config = dict(
    activation='squared_reglu',
    norm='rmsnorm',
    rope_fraction=0.5,
    tie_embeddings=False,
    parallel_block=False,
    init='trunc',
    init_std_o=0.0,
    lr_mult_o=1.43,
    lr_mult_up=1.2,
    warmup_steps=242,
    decay_shape='exp',
    doc_mask=True,
    train_tokens=412600000,
    steps=6296,
    dataset='wikipedia_en',
)
Each number is 50 + 12 x the weight over its row's rms, rounded and kept within 0 to 99. Layers, rows and columns count from 0. The size before them is the row's rms in percent of the matrix's.

# up: layer 4 MLP up, 448x224, rms 0.0645, rows 26-46, columns 0-111
# down: layer 4 MLP down (transposed), 448x224, rms 0.0525, rows 26-46, columns 0-111
# gate: layer 4 MLP gate, 448x224, rms 0.063, rows 27-46, columns 0-111
up26 086:61 31 45 53 53 39 45 61 38 48 60 52 63 48 54 57 50 62 52 48 47 45 34 60 57 49 55 46 40 61 34 38 33 50 58 68 70 59 28 59 46 49 30 48 53 56 51 64 56 57 46 43 57 29 68 28 51 46 51 44 57 57 76 52 70 57 40 67 67 57 58 38 38 26 45 66 22 65 62 46 42 59 59 45 37 54 44 57 46 37 48 42 46 72 40 28 54 15 36 57 63 51 51 35 33 38 49 36 41 42 57 41
down26 095:59 69 55 52 64 49 48 41 55 46 42 45 56 43 71 43 48 42 56 42 29 47 60 41 47 48 48 37 53 67 59 55 48 51 52 52 67 41 33 40 40 37 36 47 49 74 60 42 33 52 45 30 57 49 61 48 65 00 42 71 70 36 53 40 61 54 47 38 55 65 12 58 48 38 78 45 45 50 64 52 42 82 60 44 53 59 71 58 31 72 35 47 34 50 47 52 48 46 58 48 44 67 73 53 58 44 36 47 47 30 57 42
gate27 098:67 49 41 54 40 70 59 61 62 31 58 44 55 46 49 62 50 68 48 38 26 51 61 41 49 64 44 68 48 89 53 57 46 52 64 60 26 53 73 55 51 44 45 40 51 81 47 51 47 50 74 50 43 33 60 58 40 47 77 50 35 46 37 74 61 43 61 62 53 40 64 58 45 47 59 44 28 55 43 34 61 57 46 59 70 39 56 54 48 40 33 50 38 50 57 42 63 36 52 40 34 61 53 31 62 45 76 57 46 39 59 61
up27 094:66 55 52 56 52 31 64 44 59 54 49 45 73 53 49 39 46 36 76 51 61 55 43 55 59 23 47 53 27 58 63 43 55 57 49 63 63 49 47 39 18 48 70 50 44 37 47 42 43 56 26 50 76 79 50 54 59 42 44 73 51 36 46 50 29 81 43 45 68 51 44 63 63 65 57 54 52 45 50 59 52 43 39 39 33 46 42 35 69 60 56 58 64 60 66 56 32 56 27 56 74 60 51 58 67 41 26 52 55 59 56 47
down27 100:41 32 54 40 49 39 64 47 55 62 38 75 32 60 48 55 56 65 47 38 64 66 37 58 56 52 58 38 41 38 51 22 67 50 45 46 61 53 48 50 35 58 49 40 57 51 35 75 58 51 60 65 35 42 65 52 39 85 47 61 53 40 51 47 57 49 54 51 52 52 61 45 62 46 53 32 62 25 79 67 57 50 44 37 19 57 51 41 42 49 25 55 69 51 75 53 59 50 68 48 57 27 43 53 55 40 74 48 43 56 35 59
gate28 103:56 46 36 73 71 56 72 53 52 52 59 33 66 47 56 42 42 51 62 64 41 65 43 62 59 67 59 55 33 41 31 43 60 69 51 43 57 55 53 33 40 61 51 42 75 46 36 53 50 25 60 62 40 56 50 57 44 62 46 47 49 47 60 69 64 51 40 65 53 51 68 58 69 35 49 35 44 48 53 71 47 42 34 48 38 48 43 67 59 74 65 51 49 41 44 52 66 56 35 69 47 55 38 66 39 38 69 55 39 44 77 47
up28 105:53 41 43 43 51 47 57 40 46 44 69 50 48 71 50 54 59 35 48 39 37 39 74 63 57 50 58 29 83 58 63 35 51 31 55 69 44 68 38 35 47 48 28 45 60 51 64 39 42 30 76 27 48 41 62 41 26 46 42 51 49 54 59 56 25 42 47 65 60 75 27 70 51 69 45 74 38 48 48 44 44 45 51 48 46 47 23 54 54 36 51 36 60 40 49 48 60 54 47 49 62 59 61 46 72 57 44 62 48 46 30 40
down28 101:52 50 53 53 53 43 44 45 72 57 67 36 53 51 69 53 60 56 48 59 37 37 43 48 47 47 50 70 48 49 48 58 50 39 60 41 60 49 56 55 62 57 55 63 54 62 55 54 45 25 64 51 65 48 42 47 66 36 45 42 48 54 59 63 63 53 27 51 46 47 72 36 38 34 39 54 60 61 42 50 53 52 44 48 46 46 72 46 55 37 46 42 45 53 57 53 66 59 49 55 51 74 66 52 45 51 67 60 41 56 32 31
gate29 094:69 57 40 56 35 73 59 59 40 50 64 47 71 79 67 60 38 52 62 59 42 17 66 49 70 60 57 48 54 69 56 60 40 44 40 66 31 74 65 60 65 38 36 42 64 52 48 83 30 55 52 48 69 49 58 51 40 47 40 56 53 46 60 57 55 57 83 57 50 37 41 61 45 23 49 48 52 51 55 60 48 46 55 41 40 48 52 46 50 36 55 34 55 76 46 34 48 46 45 39 62 32 54 63 54 50 58 45 60 48 43 57
up29 098:55 43 55 47 55 47 41 50 39 50 63 42 52 44 32 39 45 54 75 27 33 47 71 30 60 64 49 47 51 54 65 78 59 51 60 61 42 52 35 45 58 51 50 51 71 52 59 64 59 53 70 49 50 41 70 22 45 45 45 42 37 65 41 55 54 54 61 49 62 30 41 43 57 64 40 54 67 56 46 72 34 47 62 48 53 45 45 59 51 13 43 16 49 47 40 40 65 29 64 57 51 37 47 67 37 44 48 38 44 40 68 46
down29 095:57 53 62 59 55 62 55 61 43 40 29 45 52 49 54 36 27 32 58 55 32 58 46 36 59 66 48 48 51 46 26 59 44 49 47 35 48 46 57 64 55 50 57 42 58 37 48 62 46 59 51 48 65 48 29 54 44 00 79 47 48 38 56 43 35 34 56 39 45 53 28 54 53 55 45 49 63 39 69 29 54 64 58 64 33 70 41 52 43 73 65 38 57 46 55 63 31 51 76 44 58 56 63 40 63 51 37 57 57 43 40 48
gate30 104:58 51 62 54 74 59 62 50 27 33 49 40 74 35 46 13 61 42 56 53 59 67 61 50 65 48 71 41 52 36 39 43 46 45 61 58 56 49 39 62 41 45 55 39 36 57 45 54 57 45 66 67 44 24 49 53 35 62 49 48 53 60 44 64 44 46 42 53 63 30 55 55 32 48 52 63 49 61 28 50 63 44 46 66 42 39 45 58 76 61 54 17 34 40 66 24 37 59 56 63 56 66 45 32 63 49 50 32 52 29 56 60
up30 106:60 51 48 47 67 47 47 46 54 41 71 47 60 47 53 66 75 42 82 55 45 68 40 43 69 46 35 41 42 45 55 51 61 26 47 60 43 28 43 49 55 46 46 60 55 19 58 51 27 44 33 70 31 56 46 76 46 51 43 38 44 71 56 39 53 55 55 57 50 49 51 69 63 39 50 73 48 46 79 65 62 63 60 35 44 68 56 51 29 57 36 60 80 56 52 47 45 60 40 59 61 33 56 35 48 65 60 51 35 31 57 40
down30 105:36 48 55 54 58 30 58 51 47 43 75 47 74 55 41 62 58 37 42 31 40 52 62 48 60 51 48 42 68 50 68 55 55 55 57 60 45 60 39 61 49 55 42 44 44 59 61 61 49 25 25 52 42 62 68 51 47 47 60 60 82 48 45 23 27 33 39 61 59 60 28 44 41 44 52 66 72 34 68 45 24 34 44 49 56 63 69 55 39 51 59 31 52 53 69 45 36 42 58 64 60 43 48 28 57 58 50 43 49 45 50 36
gate31 097:60 42 24 38 55 61 47 58 37 54 51 42 43 34 46 47 48 54 41 32 36 55 47 44 70 70 38 56 36 23 32 47 63 51 41 59 40 48 62 57 50 26 65 51 55 66 46 43 51 46 73 34 56 62 40 53 55 52 53 63 63 50 22 45 57 43 53 63 61 51 49 54 55 56 40 48 52 36 47 32 35 25 39 52 68 53 62 52 54 31 42 23 36 54 51 54 26 36 50 63 53 62 52 63 56 53 37 55 27 68 61 67
up31 095:46 79 64 48 52 58 55 54 44 49 52 46 83 59 57 39 40 41 45 48 56 55 41 42 75 65 53 46 63 52 65 37 67 41 50 58 59 46 49 65 56 50 42 11 58 49 48 34 38 62 36 19 40 41 47 56 32 45 59 60 63 64 60 56 51 46 46 42 41 59 43 51 50 44 52 32 50 61 36 60 70 33 63 55 66 57 56 52 56 66 42 35 37 57 36 55 34 47 40 56 65 45 41 71 57 44 65 53 45 40 59 36
down31 095:41 57 41 45 45 57 43 62 55 55 26 44 64 44 67 34 28 60 63 53 47 60 47 38 50 40 56 50 47 41 66 43 44 12 71 62 56 43 44 48 50 52 49 71 36 60 54 60 59 59 37 55 48 75 61 41 51 32 68 49 64 67 35 41 57 49 45 35 55 29 47 40 68 44 33 47 82 72 43 75 33 69 38 44 55 57 43 52 60 28 53 46 41 42 45 59 54 35 46 37 37 63 60 35 43 41 52 55 50 71 57 50
gate32 096:49 18 34 49 63 71 59 53 58 49 38 53 51 61 64 59 47 63 54 38 32 58 45 61 44 43 43 59 46 69 59 37 36 53 46 59 54 49 26 50 29 56 28 45 51 66 61 40 57 66 57 57 39 45 55 56 46 61 28 45 54 67 19 59 60 49 58 60 61 64 70 54 60 29 36 56 56 56 42 55 64 52 43 61 52 56 31 60 45 57 55 36 37 59 46 33 40 30 38 28 46 51 23 52 56 27 48 51 62 46 32 40
up32 100:46 37 26 64 48 30 63 58 63 66 41 54 36 54 42 46 45 39 73 42 59 64 31 45 41 69 37 63 43 67 64 55 46 43 69 41 41 44 37 54 58 36 35 40 60 46 56 34 54 66 36 63 36 52 45 57 55 49 49 53 56 35 49 59 58 57 31 73 51 58 59 46 54 41 18 62 64 67 60 35 19 51 46 41 44 39 47 39 48 29 49 80 48 68 37 34 46 29 53 51 43 62 29 57 55 49 49 52 59 26 31 59
down32 099:53 52 34 50 67 62 64 40 23 29 57 57 53 74 54 58 59 57 42 55 59 50 49 54 50 39 52 59 38 46 54 59 62 36 70 61 75 38 60 53 47 38 74 47 47 61 59 46 53 50 44 55 57 60 51 58 47 42 73 53 15 29 43 42 47 58 31 36 36 60 76 62 46 46 57 36 56 28 56 17 73 41 59 40 45 49 54 78 55 71 64 55 54 56 37 55 29 60 70 73 49 41 60 56 42 44 46 16 61 51 46 54
gate33 107:66 40 47 55 57 50 57 62 32 43 47 52 53 45 59 52 37 54 47 34 36 65 54 45 35 55 39 54 55 61 63 72 68 52 46 62 54 33 63 50 67 30 58 42 47 42 36 42 40 45 47 70 48 68 59 63 32 51 47 69 40 48 49 83 57 29 65 50 47 55 40 37 58 55 23 72 35 42 54 62 66 46 36 45 55 51 74 37 57 48 55 53 45 72 34 39 45 67 71 54 60 42 58 59 30 60 53 44 42 69 49 76
up33 109:43 61 57 65 45 44 60 52 28 54 58 45 36 34 52 39 52 44 72 51 15 49 74 43 42 41 32 61 37 52 50 56 51 41 34 55 62 37 54 45 43 43 56 47 56 73 43 52 46 54 56 20 46 38 43 60 61 46 45 39 62 55 32 64 72 48 54 40 64 49 64 40 76 49 52 63 64 61 36 52 49 33 40 65 62 61 37 47 30 31 29 45 55 50 42 50 32 55 43 63 39 43 46 41 51 47 54 60 60 37 62 43
down33 101:43 52 58 61 35 61 65 52 51 70 45 58 32 48 66 44 46 59 47 38 31 51 55 38 53 54 38 54 57 40 59 28 70 40 53 67 48 46 51 45 51 48 37 79 25 38 34 39 58 49 28 66 48 46 58 68 58 64 54 49 49 72 45 64 57 55 50 32 49 51 57 56 51 49 59 50 59 40 54 62 53 48 38 60 46 56 33 32 38 59 51 34 58 52 50 45 65 32 37 54 49 47 43 47 32 56 46 52 50 80 47 38
gate34 102:59 51 42 46 71 55 45 57 55 42 69 54 75 42 36 56 38 43 54 61 42 19 48 59 44 67 52 57 59 69 37 48 47 55 59 29 36 54 41 24 55 56 42 48 63 46 41 48 61 46 58 44 74 50 48 26 51 56 40 45 48 44 47 54 54 47 43 44 63 43 59 55 51 50 46 35 41 50 43 35 47 37 71 75 42 67 57 60 57 50 43 37 46 58 36 67 63 43 29 48 61 52 65 69 48 40 64 59 25 56 42 41
up34 102:52 38 37 55 56 36 52 46 77 47 44 49 65 42 52 51 55 60 43 45 38 48 55 55 50 46 54 40 38 54 39 55 24 29 49 52 60 47 24 55 45 69 60 49 50 57 62 58 39 43 81 60 51 49 29 57 64 58 32 49 52 29 81 53 30 47 45 57 55 52 63 61 44 65 61 42 59 46 34 35 58 49 56 71 38 71 46 56 25 62 45 34 31 50 70 52 56 39 47 48 48 47 58 82 50 48 44 48 28 52 41 38
down34 101:55 39 55 64 52 46 17 60 59 58 48 53 62 66 72 57 43 54 49 54 61 39 44 50 15 58 50 50 45 54 54 49 39 51 57 66 60 47 55 67 53 40 58 41 38 54 79 63 56 64 42 82 48 41 32 26 59 52 29 25 52 41 50 37 65 52 53 70 54 43 46 41 52 60 49 62 41 46 57 58 36 47 83 28 66 59 45 39 24 46 40 22 43 61 40 46 67 55 29 46 26 54 33 60 43 34 51 42 54 47 58 61
gate35 103:45 42 49 62 51 50 69 50 43 36 69 30 50 31 46 67 53 66 62 51 69 25 65 57 63 44 33 33 37 36 44 48 41 36 53 73 36 36 61 51 57 48 56 33 74 29 69 63 61 60 58 54 24 56 69 54 42 63 38 41 80 38 42 81 45 61 67 26 52 49 36 55 50 46 53 37 30 31 40 51 36 53 43 62 53 45 40 71 55 59 46 54 68 58 59 50 39 34 57 39 60 33 33 56 43 55 66 57 52 49 53 49
up35 101:51 26 41 58 58 52 33 51 66 46 70 51 53 52 41 65 48 50 57 44 46 53 69 44 53 39 69 63 62 61 57 46 67 30 56 49 62 48 48 66 51 52 50 37 43 70 44 77 50 48 51 53 46 45 52 46 48 55 45 44 44 44 48 70 62 49 60 57 53 62 77 53 66 35 59 41 19 29 29 54 57 57 56 57 52 36 45 38 41 56 36 39 51 64 53 67 33 46 33 56 71 41 56 42 46 52 68 68 40 50 52 36
down35 102:38 57 62 50 60 41 44 41 38 48 60 57 63 59 35 60 50 41 27 52 38 51 60 47 62 68 72 69 68 73 47 41 69 50 57 36 48 57 36 46 53 59 44 50 50 52 41 38 74 30 57 50 47 65 39 43 76 62 47 58 63 55 39 49 43 52 52 58 38 43 48 58 38 44 39 48 61 66 41 68 65 40 76 45 42 81 46 50 35 45 73 61 25 72 62 60 70 60 65 35 41 55 57 65 41 54 46 35 47 54 50 61
gate36 102:49 68 44 56 79 64 62 58 35 41 68 38 61 55 37 62 46 34 50 70 38 47 66 66 48 39 61 47 56 54 61 63 76 57 42 52 41 72 36 46 47 49 46 46 90 36 49 56 59 40 55 53 51 69 50 44 51 48 44 66 48 34 37 68 46 45 56 45 64 37 50 46 37 45 31 67 57 43 59 50 38 41 59 29 39 44 46 37 41 47 42 71 54 22 75 72 23 60 39 60 51 49 34 37 40 45 74 46 29 53 50 49
up36 096:47 42 60 32 40 21 43 40 69 67 44 59 37 55 50 31 51 61 48 49 69 50 50 30 63 48 40 50 40 60 51 32 31 38 57 64 56 30 64 44 49 39 57 47 25 52 42 47 47 48 47 24 61 27 50 65 49 51 55 29 65 45 50 37 55 67 42 63 43 58 40 60 55 63 46 46 44 60 41 47 50 43 31 56 52 30 60 43 74 50 74 45 47 68 50 28 66 42 64 41 41 58 42 57 44 51 44 53 60 59 52 51
down36 099:57 46 52 54 47 63 58 68 42 50 57 37 51 53 53 30 58 61 54 65 52 65 64 49 27 45 51 49 34 42 37 48 46 40 51 73 66 57 43 63 35 45 24 47 58 48 38 52 50 43 50 62 60 45 54 61 42 65 58 70 37 62 30 60 51 53 61 70 31 58 54 57 45 48 48 37 60 36 85 51 49 51 26 50 49 43 55 46 47 39 25 75 64 48 51 34 64 47 29 56 55 46 31 43 50 45 60 61 50 45 52 39
gate37 098:47 76 50 69 60 57 67 64 58 45 52 42 52 55 57 51 47 39 52 54 33 57 63 50 31 61 54 57 71 63 50 60 44 60 61 45 53 48 39 50 50 43 43 31 42 37 53 47 68 29 67 32 33 47 48 75 60 52 59 55 49 42 50 57 54 23 36 62 56 42 58 36 33 65 41 61 46 46 43 58 54 49 65 50 62 42 53 46 52 30 61 34 62 66 36 42 54 36 45 53 45 61 49 60 39 38 42 56 54 31 47 66
up37 098:55 37 49 45 60 49 52 48 50 48 46 58 63 49 30 31 57 35 45 46 49 43 43 42 59 37 46 41 43 50 26 71 61 37 30 58 57 40 35 39 29 43 42 76 68 76 63 53 51 63 59 38 41 42 34 57 55 42 51 44 49 35 68 46 37 67 68 58 47 29 36 42 77 44 66 65 68 30 42 49 24 69 45 47 34 51 58 66 44 67 35 58 65 33 74 39 56 45 44 40 47 58 66 36 39 57 42 44 49 47 51 24
down37 100:61 45 59 44 55 45 27 68 65 49 46 72 72 72 48 44 60 50 48 64 56 29 43 53 59 54 49 61 27 41 65 54 41 46 62 49 69 68 43 39 75 64 50 73 56 34 47 31 39 42 34 38 81 53 68 62 59 75 60 55 58 71 70 53 39 51 54 58 67 38 40 65 74 58 50 53 53 74 65 62 61 52 36 49 49 39 44 67 60 58 68 40 58 48 66 50 54 63 47 56 44 66 45 51 47 71 34 51 64 58 37 44
gate38 091:46 46 32 50 49 51 59 70 45 48 67 57 67 40 51 42 48 39 48 61 36 44 56 38 36 45 59 38 53 47 40 70 43 66 39 71 32 60 46 52 38 44 55 34 47 51 55 59 56 52 45 33 59 45 78 52 55 51 36 47 46 42 29 72 31 52 43 57 64 45 48 43 45 55 46 52 43 21 50 63 56 47 53 55 39 52 33 55 34 58 39 49 47 71 53 48 79 29 68 36 84 51 55 45 51 39 67 65 74 33 54 37
up38 096:49 42 56 52 44 33 49 45 59 51 48 48 33 46 55 48 69 54 62 43 42 43 61 74 55 59 66 59 35 43 43 51 31 50 34 51 62 41 54 32 71 42 57 50 54 61 42 51 52 43 42 60 53 46 52 36 55 46 51 71 53 41 31 76 61 52 60 52 43 60 23 67 53 51 31 72 58 36 48 58 53 29 81 52 59 70 56 61 47 37 42 58 63 44 58 44 61 52 43 33 50 66 37 51 38 42 50 53 49 44 41 50
down38 095:56 40 55 56 63 43 41 61 57 51 54 39 45 57 59 50 32 35 45 26 44 55 75 51 40 58 30 41 37 56 43 49 29 47 44 51 36 27 62 57 55 33 48 31 42 61 56 56 40 70 46 32 39 42 49 43 39 03 38 42 58 56 62 68 44 61 50 52 43 55 48 41 73 59 54 60 52 50 26 59 48 54 75 71 57 55 42 59 40 65 32 78 34 51 34 72 59 60 64 72 68 45 40 49 55 47 32 32 59 63 62 36
gate39 098:57 52 61 39 56 61 35 52 50 48 54 42 35 48 46 48 56 46 43 68 47 53 59 59 53 44 73 48 60 39 71 33 44 55 65 57 54 54 50 59 56 50 46 46 62 23 64 52 45 44 53 31 59 37 60 35 24 55 50 63 68 44 57 57 47 44 47 58 30 35 55 39 62 65 54 60 49 49 47 46 54 60 26 44 36 32 68 74 40 37 57 64 46 40 49 39 57 39 44 28 46 50 80 65 45 50 64 58 55 48 71 41
up39 097:69 60 42 60 33 55 50 49 59 49 28 58 48 46 58 35 50 39 59 44 50 38 47 55 58 41 36 63 46 47 60 39 24 69 46 52 40 40 39 64 43 53 65 74 63 40 62 34 71 70 49 58 39 31 39 54 49 45 34 64 56 46 52 44 89 41 58 62 54 86 57 53 54 25 51 34 49 43 50 44 67 44 60 58 44 41 28 62 65 37 62 34 56 47 77 65 45 52 51 56 35 58 54 45 64 54 26 44 61 21 39 23
down39 099:54 65 48 40 54 57 45 64 45 42 35 52 48 58 57 58 42 58 34 75 46 72 55 59 54 34 35 63 37 35 44 33 56 54 36 40 38 47 61 59 37 48 55 51 38 62 26 39 84 80 50 33 48 48 53 42 66 72 54 65 70 35 46 75 47 58 38 24 64 32 40 51 40 53 49 55 59 57 43 42 42 59 61 55 45 53 54 44 58 46 54 65 63 43 50 38 46 53 53 59 44 36 52 49 46 69 48 47 39 28 56 14
gate40 095:50 70 59 57 44 59 63 58 40 43 53 33 52 43 54 44 44 44 24 48 50 52 64 42 54 58 44 63 60 78 33 55 58 62 48 41 44 56 54 27 41 44 75 32 49 53 31 42 59 42 54 44 13 46 58 30 34 51 58 72 55 48 46 64 46 43 61 55 57 54 52 70 56 28 41 46 49 43 36 31 44 40 44 50 37 51 34 51 49 62 41 72 75 62 71 38 65 39 55 44 39 48 25 68 31 48 42 59 36 34 35 42
up40 096:47 59 39 65 42 66 28 60 44 50 52 38 48 57 42 58 39 47 63 54 43 37 48 54 48 53 56 45 50 37 39 61 75 75 58 51 60 59 55 36 46 67 31 40 36 60 47 55 42 87 56 46 35 72 55 28 32 49 65 32 58 51 42 48 43 49 41 59 69 69 53 43 62 55 38 57 48 61 52 28 45 31 65 59 67 40 36 50 66 35 41 55 49 47 62 39 56 59 48 46 57 49 35 45 44 61 53 62 53 45 43 37
down40 098:68 72 55 50 38 41 59 19 58 42 49 41 54 56 60 29 50 42 56 43 43 42 65 40 68 50 44 35 60 50 26 54 48 52 50 45 54 34 31 61 46 55 48 37 49 54 47 59 38 40 43 77 57 53 50 44 19 14 47 53 66 53 60 40 48 64 41 52 38 44 54 49 59 54 14 53 55 51 12 47 44 51 61 45 48 60 41 38 58 75 50 62 50 63 53 43 27 67 71 48 36 44 48 63 27 53 51 37 40 39 53 36
gate41 097:52 47 37 46 38 40 55 60 57 51 45 46 78 34 42 49 31 69 51 36 53 36 64 56 53 58 64 70 61 71 48 55 63 45 64 54 57 44 43 50 47 54 51 42 37 54 37 35 36 35 81 60 67 47 58 77 35 62 26 38 53 56 57 46 33 58 53 65 51 16 31 72 38 52 34 75 39 43 56 40 63 62 47 49 46 43 55 61 55 71 59 62 41 64 70 45 55 47 38 39 64 65 44 23 52 63 45 57 51 68 25 70
up41 103:47 49 52 52 43 67 32 46 29 40 39 45 57 41 33 40 47 54 43 68 64 48 49 56 44 74 54 51 67 42 30 39 62 37 57 52 48 40 50 41 55 45 59 70 50 49 45 57 69 42 41 75 28 56 53 37 61 45 52 58 41 42 57 31 50 66 56 60 47 62 48 60 60 54 66 45 64 50 55 57 54 11 43 50 48 63 53 30 60 55 44 46 79 68 47 63 59 69 47 69 48 50 43 56 14 61 45 26 67 41 34 57
down41 099:44 55 47 39 61 27 38 30 54 53 33 59 69 35 52 55 60 56 31 45 52 44 53 52 63 56 48 59 30 53 62 64 39 56 52 67 58 48 52 56 49 45 60 41 37 34 40 57 63 35 82 44 40 50 56 46 55 69 66 32 75 52 42 57 59 54 55 54 53 40 79 70 50 55 43 38 60 52 33 32 49 31 35 45 42 62 56 44 46 42 60 70 56 55 37 41 34 47 59 45 69 42 54 74 43 48 49 54 62 71 51 57
gate42 106:61 56 43 63 58 59 53 55 49 53 63 37 55 44 30 72 50 34 46 39 30 57 37 25 55 56 51 43 51 49 49 71 49 59 35 66 51 50 60 63 40 45 29 53 59 26 74 69 67 19 53 57 34 67 57 47 72 53 62 56 56 27 46 64 58 40 43 79 57 57 60 40 27 58 38 75 42 26 51 61 74 42 76 53 39 56 48 49 44 54 62 40 36 47 50 44 39 60 57 59 69 45 47 53 49 59 41 44 39 61 56 43
up42 106:44 44 53 52 51 71 55 54 56 51 54 52 50 51 41 67 30 54 45 43 31 48 44 41 40 65 51 39 35 61 60 55 36 41 32 43 44 55 60 26 69 50 42 53 39 58 60 57 54 71 56 56 37 83 52 32 51 54 60 47 53 46 43 65 71 37 66 51 57 46 61 66 46 79 49 57 69 35 47 65 41 51 54 52 46 67 67 77 56 68 60 52 56 41 49 53 40 58 19 37 51 43 47 57 22 46 46 47 27 34 66 58
down42 104:58 59 67 44 39 44 41 46 42 52 40 59 43 51 65 49 51 45 56 48 41 44 39 47 50 35 49 29 65 45 57 34 04 48 45 49 48 41 56 31 52 65 27 54 52 68 43 49 53 64 33 62 52 48 40 67 46 43 60 65 34 63 75 50 40 59 58 58 37 49 50 42 51 45 53 38 47 53 34 49 55 87 48 45 45 64 48 42 57 47 64 34 19 38 54 57 62 54 40 63 42 43 39 59 32 46 45 48 44 53 49 74
gate43 098:58 54 69 45 49 81 41 60 46 40 60 48 49 62 35 60 31 49 58 55 57 43 46 42 29 66 71 95 43 53 53 39 73 56 38 33 39 32 38 67 70 65 48 35 63 51 54 58 54 44 65 67 38 57 36 60 50 56 47 46 49 40 55 37 47 50 53 60 25 55 48 27 53 65 52 68 42 52 53 56 62 48 47 54 32 53 42 56 48 69 49 49 54 52 53 38 41 47 67 51 44 23 26 56 49 62 52 27 31 32 68 57
up43 092:53 48 38 51 57 42 37 50 63 53 22 51 55 33 63 56 72 53 56 22 50 69 66 41 64 62 49 37 72 60 52 50 43 72 54 44 70 53 62 61 47 51 63 60 47 61 61 46 43 43 58 60 55 05 53 55 36 43 73 66 58 57 40 53 64 42 50 53 57 22 40 55 45 25 49 40 50 34 40 28 39 47 54 39 55 48 45 33 46 48 37 14 66 60 43 46 63 36 43 37 40 43 70 46 40 39 46 46 65 56 47 64
down43 100:63 66 61 44 58 46 45 47 39 51 50 55 57 44 68 68 47 56 50 67 57 46 45 50 41 51 34 52 63 35 53 51 53 62 70 66 51 56 61 59 63 37 61 59 43 59 39 56 48 63 34 48 54 40 48 77 56 89 42 47 64 59 31 60 64 48 31 63 45 55 43 46 58 66 39 52 18 41 48 45 52 35 42 23 54 51 43 52 59 47 53 60 29 58 44 42 43 26 45 83 64 59 23 38 53 45 79 42 48 69 38 47
gate44 102:41 54 55 55 44 58 54 48 44 42 60 55 46 27 36 52 29 66 52 31 54 43 54 72 43 66 68 64 54 54 70 54 48 50 51 56 53 55 53 35 43 52 39 56 54 64 43 51 60 60 61 38 56 57 59 58 59 63 51 44 59 42 53 52 65 67 39 52 61 38 54 50 53 67 54 59 53 33 55 39 48 40 29 51 35 47 54 24 67 73 40 52 57 50 60 39 46 65 57 38 42 49 61 34 58 35 63 44 50 69 27 34
up44 105:57 42 54 55 52 51 53 46 56 51 40 56 57 47 55 58 64 50 65 52 39 46 46 34 67 61 41 49 40 27 35 48 44 66 57 24 76 60 37 47 48 41 54 46 64 30 61 41 52 47 21 54 47 33 60 56 76 38 32 59 34 33 32 82 60 28 49 50 40 51 59 35 42 24 59 56 49 61 43 37 70 66 47 50 38 71 47 39 48 48 51 31 47 42 50 45 45 33 52 65 46 37 33 54 72 35 32 41 50 48 41 48
down44 100:28 40 45 41 47 34 56 43 46 63 39 33 58 61 47 57 65 48 63 32 32 22 50 43 53 31 52 39 42 49 50 58 33 57 24 45 44 36 37 51 61 49 55 50 61 49 35 49 58 44 55 57 42 56 38 44 46 74 37 57 62 38 37 72 56 64 39 55 57 37 44 49 37 46 49 73 45 53 48 42 38 58 40 63 51 34 51 37 56 60 38 47 35 51 77 36 41 60 44 45 44 53 30 59 61 47 66 62 49 39 34 47
gate45 101:65 42 39 48 61 44 37 54 51 63 49 53 57 60 15 22 59 54 70 42 63 28 42 48 50 73 73 47 40 40 68 60 54 66 46 54 44 38 75 28 39 41 44 44 52 42 65 39 67 44 60 45 43 53 35 51 46 62 75 40 51 32 55 23 60 46 39 72 44 42 39 41 58 70 52 58 41 50 41 49 46 45 33 45 48 49 56 41 45 57 80 58 39 36 68 53 37 41 45 48 42 63 79 64 46 41 41 53 49 38 52 69
up45 099:54 63 53 43 54 34 47 52 52 32 52 48 56 67 62 50 36 44 32 58 58 58 43 52 47 62 34 63 61 56 61 51 52 64 50 47 53 51 51 33 49 19 55 49 53 57 25 44 57 35 39 55 58 32 64 70 66 42 58 54 42 60 42 39 48 24 61 36 81 55 53 67 35 39 45 43 55 45 54 34 78 33 60 66 63 71 56 48 54 50 44 48 41 57 38 51 59 50 50 61 47 42 42 61 30 81 41 45 46 54 62 53
down45 099:40 49 37 43 58 62 53 51 44 57 59 39 46 51 58 45 52 43 51 45 48 61 37 47 62 50 49 42 48 59 57 29 44 59 40 46 50 37 74 39 67 49 22 41 41 53 42 48 42 55 54 49 44 56 82 39 52 56 33 68 41 47 63 42 29 53 52 37 69 36 64 51 34 38 60 46 68 44 55 54 45 41 46 64 52 66 54 74 57 32 46 28 40 43 64 40 50 45 54 55 84 49 70 32 26 73 37 34 33 43 38 67
gate46 102:52 33 40 55 65 43 77 67 36 54 69 32 46 53 34 53 55 39 42 62 56 38 49 28 42 49 43 38 64 58 72 54 44 46 47 45 56 42 57 29 64 33 57 52 60 33 48 60 35 45 65 46 51 56 67 46 46 65 53 69 55 45 74 41 32 49 48 54 48 46 48 56 47 43 33 46 32 36 66 41 48 70 48 37 28 80 61 42 44 59 49 61 53 56 52 39 56 60 55 32 44 33 56 66 52 35 35 49 25 40 79 57
up46 102:57 67 60 47 43 48 31 50 64 43 44 51 60 52 32 48 49 54 63 45 61 31 37 46 64 43 61 49 56 50 43 46 47 55 49 28 43 49 40 57 46 61 59 63 44 43 56 31 45 54 49 39 60 37 36 70 54 42 45 52 42 54 45 76 59 52 42 59 46 33 66 46 47 68 46 44 56 75 27 38 46 43 33 49 63 34 54 68 44 36 53 60 41 46 48 36 22 42 60 61 45 63 42 49 53 50 75 64 59 64 42 70
down46 103:65 37 46 68 38 48 28 40 55 65 49 76 57 66 52 48 60 38 37 37 62 62 49 37 55 54 59 61 61 42 69 54 60 67 49 66 39 41 53 74 66 58 73 64 36 32 49 24 42 33 61 68 43 37 31 34 52 62 52 45 46 39 40 47 48 45 41 44 24 60 43 41 54 30 36 58 24 64 34 33 38 28 57 60 48 46 36 47 53 44 58 57 55 65 42 55 54 21 55 54 29 26 40 45 39 53 66 51 54 54 34 46